config = dict(
    n_kv_head=9,
    head_dim=32,
    activation='gelu',
    qk_norm=False,
    bias='none',
    init_std_up=0.0456,
    optimizer='muon_variant',
    lr=0.00286,
    beta1=0.93,
    batch_tokens=16384,
    dataset='wikipedia_en',
)
Each number is 500 + 40 x the weight over its row's rms, rounded and kept within 0 to 999. Layers, rows and columns count from 0. Numbers have three digits each. The size before them is the row's rms in percent of the matrix's.

# layer 4 attention output, 192x288, rms 0.129, rows 0-28, columns 192-287
103:526442499486569491518512447518487480534495532551616475504473524502510484570539475481518543509573510467491550446471508528520504474522500487477501501497454458536561399480493515540499533486535466476496541593489475526525425558457470560465495569549506547430500503438554520475486523493487523505
104:488498463474445473498454494561538524439526459583474469498536500562538457452530532361545508526531515490488558489529575550563561495525373519569484509454473495519464527490502482499441562498504471469478482585528495523557486526550476539465465505528441494535560516473486464513541533442511514547
102:577572497545497456532457484502534516484548562484541486479488528552436492466446437560470529480503456530516479563536495510480461531564478441516528512554490514531502523544472408525538516467489500430483453461481531520515525476481538455522478491552455495524446508483526537471561490481474479474
108:494501494502493426417553514514506473564432479493568481577450502580553466459471504528474563565489526520467571480485529438507427492576469522465558488508504480544560449521532482471461539465486544522553465511461484427415524496501484481465487568520504511444501493457495464394465458441541509519
101:439485450513563496433538494514535421490564516509490517449525481549506537510509523460489513473493512516531461569504478470477463496495467457533563573503503547429439505513504600492527564529504481497483507560510508465515477472468524484515582423532520555482436497530486485466499511525535501482
107:469551479508473491499467527528508496519536434466539564493525398580502532567537529520388513520468540490587467460525457458458522535448492503516523481477446494454519503538456503505508564411513489532450489430498539526544488508492476470491525429495548480531501494497527500513478518497465462499
102:541525447557494497578470437549510501465473514480485533451478511499497546516520471521496505545451497500499465496518528454563452530554499496551494512511454534524469585451507505509462544511455402480546450445505454507463475470544438478513448515484512548541457536488502490504452483559454414491
119:516485497491484575439453488474558425479507441493566525497387563519509522478495516430461556512489565484516525518444571439486538463493474479513501509489481487451459476494492498507488474485469548538496499511462501482474464516473552571519535496541473465544493555514524488528496548492628453481
103:520523594484490459556631525522493517595516507467458461470502551454473486498529446526475482398478511478459468500489503467504437554534489548495519526506488489497451516498488493461502517502500506508478582553470514507510487485507468497520492480465434450499529430544510555503509529518500483480
102:451569523515552531480499549464471543437522578584487536455559543399411405523448522463518510441505493527516478559538510480442483509532494514464500508530483466567523515469562444577510424534546466477464472425449473569534472481449522496472532550456461481468541507510497491485497451482524494474
105:527491505592485554515406483449495575529541474453513517501522449550463493458501445521444480545412476451491535549516527467541479502555480561491532528485486593462471498497492491455483484473545514502499487528541466443566485536469471536482501451470526455534499504511454517513569547554470434534
122:471491473522566491506492471503465486480443496565524490500477507464510495507528516488571463489468382458394539470486410477544435521580516427525506519499527450549525504459577471533480522563556535435541503463498472511465512508556444526474429539494496508504521538496437503441514567505473522446
107:542442502480444532408515523555555400554508388473513490505457468554631497493512514528485520554501430463551575453509501489506550446549505466457449537517501432449528519519499507562522511476510552517508494501442532454487463504472562549494490527502534473474427516552598515487526450490487518444
102:535514542521522446469550470548576488471503475523515522480532529468427521496525534609572423481499520609534447510435550485452517457460534559504508484476509526462468442498545554508513425519483473525483491542572535563486478466469501451619520460446517498520514482535537536519472467485453507473
114:516486507476556465531565497453569504454475492501490457535536593480502522558524492521534507532480477502476468585550482498505524547463513484518510449532579529529524500421515455481486405486510510527509501421489486518438486564473508478506483500490460543573433465557449444506481597506538485448
100:493551451472411516516498495450544485537419523536530440479466499523552475449463401540504562512515532468559508548525542443494520517525517527493506508521491480472572537481443547542560496537451435513479527478509444484537533517531462540463517463463507554445534495467481533496529440459497513521
105:523563516524457508551478478429574480439526524538526502490516499510493441526517507511461508483468518540462415523505477489542449548514481517525450458423529532506447457405487533526457502545504468524483529471463499531554502504429450500531514489489495484463488484567454590537521523499491490473
095:422538405477421537493502440534462551529569510478494477451446446504510484519474528538513481447514452456501459511412494496492484508455487498514486518515460534419505522505461594499527444433511521551579409449515533462519504440487457515528559473541569447511536520439502495511522504416497503500
106:535521537549480522536538502473489511436455508562499493517524435497471501522503502451488506477503440542499531560488453555504487509528533476568494410482540484510470450542454438503475526481478463438477551475464519513503453550520483487450514509473513424550533524473503491604478543569512477526
106:450474448652496503540520559490498526485494523445551515510534491433502485532491489484499548519483507538467451488501444489466541452479530540500454516474488501454452489500511500533497471497548502520479453514550474463542517522451491467527524523488533533430510446457477589485472485432437493499
113:411498517460520566402544512550515513511529459499541427489498473459469484492450546504530482482527518496504494493441522489468477477527441399462462576511504518478491495587546515484535438541547504550514464564533564507500537480511529506487504519493446521439527487513563476548505440436432487487
118:491529472545455461457505481535509542516482556506497532468485462454464535441597545469471501443500463483519476502478538492499564440446468546532462529461546551505447531514520534460469510490576460535495506539475513495519577479456515488498517432437476533409391464517489536532547534454511462537
115:507453534491527468510552490505516524459497538490473513520516506467475515506541521461410552420490495523430611475542497534501505575575506524593544450448557517528496510555529453534473531512554491444423477467513434460513520544466494529519470508497499534551529486462461492444478536519516502511
114:491520478535481502552494501516535533482557446482493464466500492550500509488471470461480506563456460491492572530532446564497442543568517461468586501532505486565510515511458386537477484545552450502528467449479441459511525521479440467431447542472447523531492571457414489473465527487510524512
100:510483555400562504397528534506495443490525562483544453525442527509464437600527521524531526552475490461501519447427487482559537471432502518519565498509534496490478521469448580469470503472407496523548453410438488516423489457532472518521513526554443485485472562464552518534505407535469516524
099:522440563434513526550472500453493497563507484547441503529564540521445566473499428512492456550535506499467525467457492528480522504460597445509521479559532503440531494460539429529482488525451398470506487477520490502549488528542492507565475495520508495507473484487498533456506453534478506517
109:513548457499458466514506513514502555505492585491472539505515512519485512492521510503513566497547465459503492432512459577494549517462494482435453498502427443434514395540555505470534553506506508516480432471440572524533532485477565561514516478538407503446519475457502456471519521483488456521
096:485463488429502507532546457485580542507510485509513482447505500539520399460465512521502461523597490488410513490466501496497551513494533511514505468540564510563463541524489506537555478492485494464465540571466501524497454501539519446505500527515432497553497476495503509522431428520462518460
115:501500489528562414533510559476544472571526498592510436465511538444500467496524523491538477488548549470508443389502442499473496527477504488526464499558532507516499497521496566480563437495487476541504523558518486454458562512537504535476471521492491542495566503516531426495513509497452502504